Each number is 128 + 32 x the weight over its row's rms, rounded and kept within 0 to 255. Layers, rows and columns count from 0. The size above them is the row's rms in percent of the matrix's.

# layer 5 attention key, 96x128, rms 0.116, rows 12-24, columns 0-127
size [ 98  89  78  85  89  86  86  89 101  78  86  87  82]
[[123  97 166 137  88 192  62 137 113 118  96 111  81 109 129  89 124 107 203 142  85 144 129 109  96 111  95 159 141 193 141 112 133 131 119 133 103 124 147 146 115 115 198 136  75 169 173 101 119 162 116 105 106 120 129 105  94 113 189  79 132 106 135  90 117 182 149 131  85 169 180 123 107 109  94 124  82 130 121  78 144 164 163  31 151  90 134 128 109 115  77 188  91 124 173 110 188 153 138 102 100 155 126  86 123 160 148 124 141 163 128 152 143 124 129 135  96 119 109  78 107  98 144 121 162 174 213 141]
 [ 76 178 114 147  93  95 112 195 168 168 129 143 101 194 148 123 130  62 144 125 136  88 140 133 139 171 171 110 159 104  95  90 102 117 111 120  71 129 112 137 103 112  77 128 124 114  41 194 133 186  96 150 101 113 183 153 111  82  98 141 130 122  95 189 140 132  99  97 112 156 141  86 135 133 107 115 140 157 137 147 132 187  61 172 106 102 146 112 131 114 165 175 161 178 149 137 117  33 134 119 179 175 114 122 147  84 102 112 170 107 135  85 141  88 111 136 139 117 131 119 152 142 144 111  69 103 140 139]
 [101 107 184  98 119 113 135 132 125 119 157 127 164  87 155  78 128 146 146 122 124  73 127 146 154 135 181 124  73  67 121 125 116  91 173 139 134 126 153 102 105 142 105 132 160 140 171 106 116 140 211  78 141 104 152 172 137 159 196 130 104  88 179 121 132  83 128 131 150  79 131 114 150 143 153 104  95 138 117 140 117 153 102  93 146  72  36 111 133 114 131 115 127 137 183  83  73 108 140 192 154 121 127  90 163 127 103 185 142 133 164 121  87 184 177  68  72 128 100 161  86  81 107 131 145  58 131 133]
 [130 156 115 133 103 100 122 114 142 155  37 175 103 105 178  75  69 122 106 144  83 173 140 129 150 141  63 150 146  98 133 118  97 140 149  91 105 122 139 136 109 160 106 104 200 172  97 162 110 162 107 212  85  95 131 127 159 132 131 141 139 134 139 164 109 132  95 115 215 148 145 108 190 113 115 177 144 157 140 147 149 141 131 153 152 114 141 145 163 114 123 110 124 159 109 177 101  90  98 184 128 108 165 149 105 135  81  94 126 150  95  92 148 114 100 187  67 155 113 112 110 102  66  75 145 169  75 164]
 [143 147 120  71 145 116 146 123 121 142  48 144 151 181 101 154 155 202 112 138  91 125 158 134 159 107  93 172 174  80 111 122 127  95 177 186 135  74 152 124 152 160 109 137 173 121 117  87 106 140 125 102  72 146 142  94 150 143 126 125 126 106 144 110 140 217  98  92 178  89 187 135 135 153  76 145 157  98 175 114  95 121 189 220 175  92 110 122 130 170 100 108 123 144  60 130 164 133 159 140  89 137  94 138 125  97 153 138 118 180  96 135 136 134  85 149 124 127 126 115 120 129 174 117 172 151 180 104]
 [162 137 163 103 118 125 141 176 126 144 104 123 101  92 113 152  99 104 169 134 173 142  78 128 108  91 138 106 146 152 154  65 138 133  32 162 136 107 158 161 112  99  87 109 123 166 173 113  95 125  58 107 145 136  88 185 164 200 102 154 154 119 128 193  89 149 142 109 139 141 135 115 120 190 203 104 133  57 122 103 127 162 109 135 111 176 102 103 111 160 115 127 173 120 105 107 128 123 121 121 147 146  76  96 147 141 146 118  56 127 163  45 104 102 115  79 169 144 113 112 105 101 145 143 135 165 178  79]
 [ 98 116  79  87 182 167 117 158 111 153  70 110  70 162  73 149 116 124 151  92  81 121 148 141 115 122  62 146 120  93 154 137 109 105 168 182 161 138 128  96 120 166 117 133 145 153 142 104 155 140 138 175 133  92  92  88 121 156 108 167 193 113 133 100 210 142 137 143  85 141 161 160 121  87 116 130 190 126 143 152 160  59 139 148 152 142 134 147 142  76 121 124 176  94  65 112 185 147 123 134 154 165 119 142  96 112 112 123  87 144 105  90 133  89 197 118 140 100 143  77 106  77  59 118 167 120  99  83]
 [123  95 110 146 160 101 104 106 132 141  77 115 166 141 138  87  92 145 121 163 100 135 117  71 109 163 104  84  90 173 117 120 114 167 161 118 137 147 127 114 120 136 120 120 100 111 153 146 217  85 124 126 111 161 139 163 160 120 190 101 147 117 127  86 157 207 124 138 167 140 146 165  97 139 136 121 105 114  91 119  70  83  79  80 122 128 103 102 178 129 156 136 106 133  72 105 165 141  79 134 173  52  93 145  68 100 110 152 102 162  66 142 130 160 210 146 112 153  98  99 129 141  96  74 155  76 188 118]
 [116 127 121 135 126  95 163 135 137  73 144 134 133 188 112 153 128  78 105  64 152 165 114 171 150 147  96 137 165 104  64 133  92  63 182  73 104 154 105 131 146  94 105 106 152 149 162 177  67 115 113 174 149 135 134  98 165  97  65 112  85 166 106 141 169 131 170 134 148  95 179 129 140 165 142 128 154 121 131 191 151 117 144 131 172 105  82  71 109 138 104 134 188  67 147 208  94 113 152 177 114 110 128 184 109  72 122 127 119 149  95 109 124 115 104  94  99  94 169 102 137 144  94 164 111 171 114 146]
 [155 125 134 120 124 141  77  73  99 135 118 152 123 191 126  88 167 168 159 119  85 136 183 106  97 103 144 137 119 186 150 152 123 104 157 105  44 117 129  79 116 153 108 111  87 184 116 133 102  96 122 159 112  99 125 147 105 142 161 134 123 126 116 171 120 205  86 115  74 185 125  87 136 112  88 126 138 120  89 130 136 179 130 146 113  60 128  97  79 123  74 181 130 127 152 146 138 184 115 131  95  77 166 140 124  93 145 105 102 142 134 146  90 147 144  80 182  95 122 117  93  93  19 147 103 163 121 159]
 [ 78  96 223 146 174 109 101  59 115 125 144 193 122 171 133 137  94 110  87  95 161 149 113 186 180  78  94 131 175 172 137 107 161  97 110 153 113  89  86  94  96 128 122 166  97 170 115  81 110 164 161 111 138 115 172 127 125 141 109 149 165 100 116 116  97 106 169 147 137 135 155  83 132 128  90 175  68 141 102 150 122 133 200  99 130 138  97 176 133 122 134 134  98 149 120 110 180 142 135 121  69 120  99 108  93 171  88 130 114 163 114 115  90 133  90 185  96  84 121 153 149  60 117  72 136 146 142 111]
 [137 151  58  82 120 130 126 141 115 169 158  92 161  60 115  64  98 122  89 137 137 138 107 202  87 139 166 171 127 123 134 102 132 211 137 168 150 163 102 182 152 122 163 118  65  77 162 158 111  66 113 108 121 146  94 131 128 163 171 138 154 150 163 169  93 221 127 122 124 112 123 147 141  90 139 148  78 176 134  85  94 114  86  83 136 123 145 129 132 138 183 117 106 117 134 132  96  34 141  63 122 131 118 130 119 182 146 114 131  87 147 133 162 121 134 104 106 125 123 133 137 130 129 160 120  85 178 127]
 [137 152  90 185 141 138  85 109 120  74 113  80 125 110 147 100 177  97  98 129 114 183  44 180 110 153 132 115 116  98 131 124 114 138 126 143 163 158 142 200 105  57 146 139 169 115  84 123 140 106 130 178 184  93 117 130 161 165 117 122  81  82  49 146 108 102 132 165 137 118 150 137 159 145 141 114 139 130  75  81 125  90 171 117 112 169 194 159 115 133 145 119 121  92 120 103 106  87 162 135 107 152 117 131 164 143 119 146  85  54 110 177 167 138 191  94 154 115 113 112  58 100 167 140  93 133  89 131]]
# layer 5 attention query, 96x128, rms 0.125, rows 13-24, columns 0-127
size [100  82  96  93  83 117  97  87  74  88  93  85]
[[119 132 153 144 101 119 155 147 102 185  67 134 136 135 119 133 137 135 144 159 156 166 123 124 155 159 112 102 135 108 145 167 147 111 121 144 146 173 159 159 165 133 130 165  15 148  87 119 142  92 116 159 167 154 167 124  67 149 152 132 118 125 107 137 216  97 101 111 144 158  96 133 132 163 141 124 181 186 134  92  97 145 106 136 159 142 140 175 192 129 164 135 208 130 142 158  92  37 157 106 140 164 118 106  97 142 134 207 154 140 104 108 161 121 159 191  87 116  93 109 150 175 163 164 124 132 124 162]
 [140 136 128 141 102 145 137 144 106 120 147 147 174 106 155  76 134 157 127 140 109 114 141 103 126 163 161  97 144 173  71 142  68 141  83 143 155 121  80  41 107 120 105 175 163 150  97 139 119 167 174 110 122 120 142 132 151 102 120 167 111 113 154  44 148 142 154 172 134 172 152 107  99 153 115 147  87  78  94  76 104 133  90 151 109 128 128  86 102  90 130  72 150 131 162  89  53 140  94 106  67 130 167 137 152 177 107  99  52  93 125 127 114 132  66  87 184 114 129 125 110 166 128 158 169 116 185  75]
 [ 78 128  85  81 114  77 130 133 145 171  51 122  98 124 146  78 152 139 111 155  95  77 119 168 120 156 106 130 127 118 101  85  97 105 144 135 127 138 146 188 150 143 121 110 107  57 120 124 213 105 120 132 228  93  98  97  87  88 147 117 158 117 162  58 150 115  84 111 175  89  97 136 175 184 107 143 137 184 139 132 169 107 117 137 103 190 119 149 143 142 138 155 174 130  87 130 100 112 147 138 155 153 139 137  66 105 146 111 195 105 137 132 127  94 154 164  76 100 126 139 121 141 180 140 119 165 145 142]
 [175 193 153  74 185 152  92 122 145 149  69 151 163 135 123 142 108 138 103 190  79 148  98 192 123 114 123  52 169 108 141 110 136  61  92 116  99  87 112 147 172 136  85 129 124 125 130 107 168 118 166  98 180 165 151 106 133 147 105 146 135  86 155 137  67 169 101 144 147  94  83 144 138 193 149 162 149  93 178 154  87  96 134 109  86 147 105 118 148 156 112 124 144 117  90 106 161 176 189 165 150 154 190 110 125 148 134  94 156 149 155 135  67 115 146 113 138  79  99 148 124 112 172 109 130 155 177 142]
 [ 90 142 179 116 114 107 148  84 117  85 163 112 181 130 106  89 151 153 131 130 125 123 107 119 172 180  82 122 131 172 158 137  64  83 157 171 159 101 104 153 131  77 149 170 147  75 158 134 149  50 143 135 110 112 103  98 127 158  87 103 107 106 139 143 139  58 162 195 125 129 106 136  75 100 143 128 166  63  93 113 102 149 138 116  56  85 129 137 139 148 126 132  89 136 105 118 177 149 141  33 151 183 151 143 178 105  89 135 117 176 103 125 104 151 140 150 143 157 141 141 124 163  91 170 126 105 104 189]
 [132 156  88  87 104  99 120 113 144 154  66 136 123 146 134 124  88 123 128 141  96 160  94 117 106 188 120 111 118 122 126 132 139  78 116 159 212 131 129 187 139 175  97 127  90  51 129 108 139 106 151 131 209 186 102 144 138 161 148 148 153 102 145 120 110 151 124 133 139 171 111 122 191 146  95 160 162 138 121 176 165 110 110 121 103 185 142 183 151 143 143 134 196  61  64  95 126 145 191  86 130 139 138  59 132 121  92 122 191 106 137  89 128 147 182 151  81  94  97 130 163 149 132  89 136 151 131  96]
 [174 127 156 177 150 108 133 136 124 114  87 131 108 122 100 122 157  83 117 126 110 100 152  74 128 121 155 124 143 118 118 141 124 213 141 144 121 118  75  90 113 145 192 140  88 142 145 141 145  77 138  95  88 117 111 161 141  69 196 144 136 123 112 133  80 173  99 119 129 128 152 152 150 110 100 137 122 130 127  88 163 150 103 148 147  83 124 103 109  83 115 122 121 124 125 111 128 122  98 131 112 147 125 111 164 128  93  73  85 210  88 121 127 198  64  52 250 144 158 142  97 116 128  80  94  65 155 160]
 [110 109 192  92 188 116 158  78 161 115  94  96  92 126 103 123  99 122 122 144 186 104 124 136  88 141 151 112 116  96 140  94 119 148 133  54 105 104 110 134 147  99 146  97 146 173 118 139 124 121 142 134 174 138 145 138 154 149 142 113 195 161 154 126  71  85  85 191 169  87 132  44 107 126 177 117 105 125 125 139 215 132 177 159 113 142 131  82 117 149 136 113 188  96 155  95 133 183 155 168 109 131  87 161  84 122 125 180 148 128  64  50 102  79 129 159 118 109 114 120 148 118 131 159  82 157 137 105]
 [ 90 119  54  89 155 132 147  89  88 112 140 179 131 190 131 114 125 147 184 179 169 181 176  52  77 140 159 111 127 147 150 105 133  71 137 146 117 148 103 148  95 135 165 111  92 140  96 113 151 156 131 147 129 134 106 131 147 133 144 136 132 116 135 184 109 162  92  94 123 195 120 158 119 154 142 168 167 119 128 106  93  83 145 135 175 131  88 186 156 111 119 152 124 153 103  91 139 136 116 147 122  99 159  86  48 155 128  69 139  81 145 118 154 168 139 187 102 154 174 129 150 146 173  57 124  92 188 158]
 [131 176 144 112  80 164 111 161 132  90 156 111 116 168  77 128 174 176 140 148  88 188 127 160 110 127 125 113 114 162 141 155 150 182 176  97 145  90 124 144  64 116  97 104 134 149 120 125 125 126 106  98 190 137  99  86 121 137 107  90 123 126 153 105 157 114 112 205 103 157 145 128  86 176  94 108 139 131 153 167 146  60 155  83 144 100  95  99  95  86  79 149 101 160 157 117 180 145 100 201 102 130 137 135 191 122 133 100 128 161 132 129 118 119  93 132 126  46 129 148 155 106 142  31 152  76  86 135]
 [ 86 120 130 167  77 181 175 133 164 136 141 148 102 126 105 107 143 144 178 135 134  47 106  83 132 148 113 115 164 132 149 114 142 187 115 108 143 150  65  66 101 119 203  78 190 138 150 148 103 151 136 159  84  85  98 123 144  97  87 140 113 170 127 175  94 113 178  99  87 109 108 129 112  45  87  63  80 109 145 106 145 153 134 127 146 104 134 161  90 144 113 141 116 165 129 154 114 116 166 111 116 163 146 114 145 110 135 162  81 139  75 211 120 173  88 101 186 150 129 130 125 104 148 151 106  92 103 122]
 [148 111 167 129  88 113 123  77 130 116 151 134  85 155 187 119 146  95 129 155  83 152  92 113 150  98 118 100 143 141 118 124 181 104  98  67 124  86 173 105 147  85 131  97 159 117  93 132  53 147 168 176  76 112 100 127 140 133 111 117 117 137  57  76  87 126 186 117 190 108  97 116 117  83 180 143 141 102 115 169 143 167 156 142 154 150 133 110  84 191 185 114 102 115 125 158 100 116 153  71 192 120 117 143 146  70  97  84 110 124 138 150 180 115  79 113 127 157 149 122  70 204 122 162 126 107 119 107]]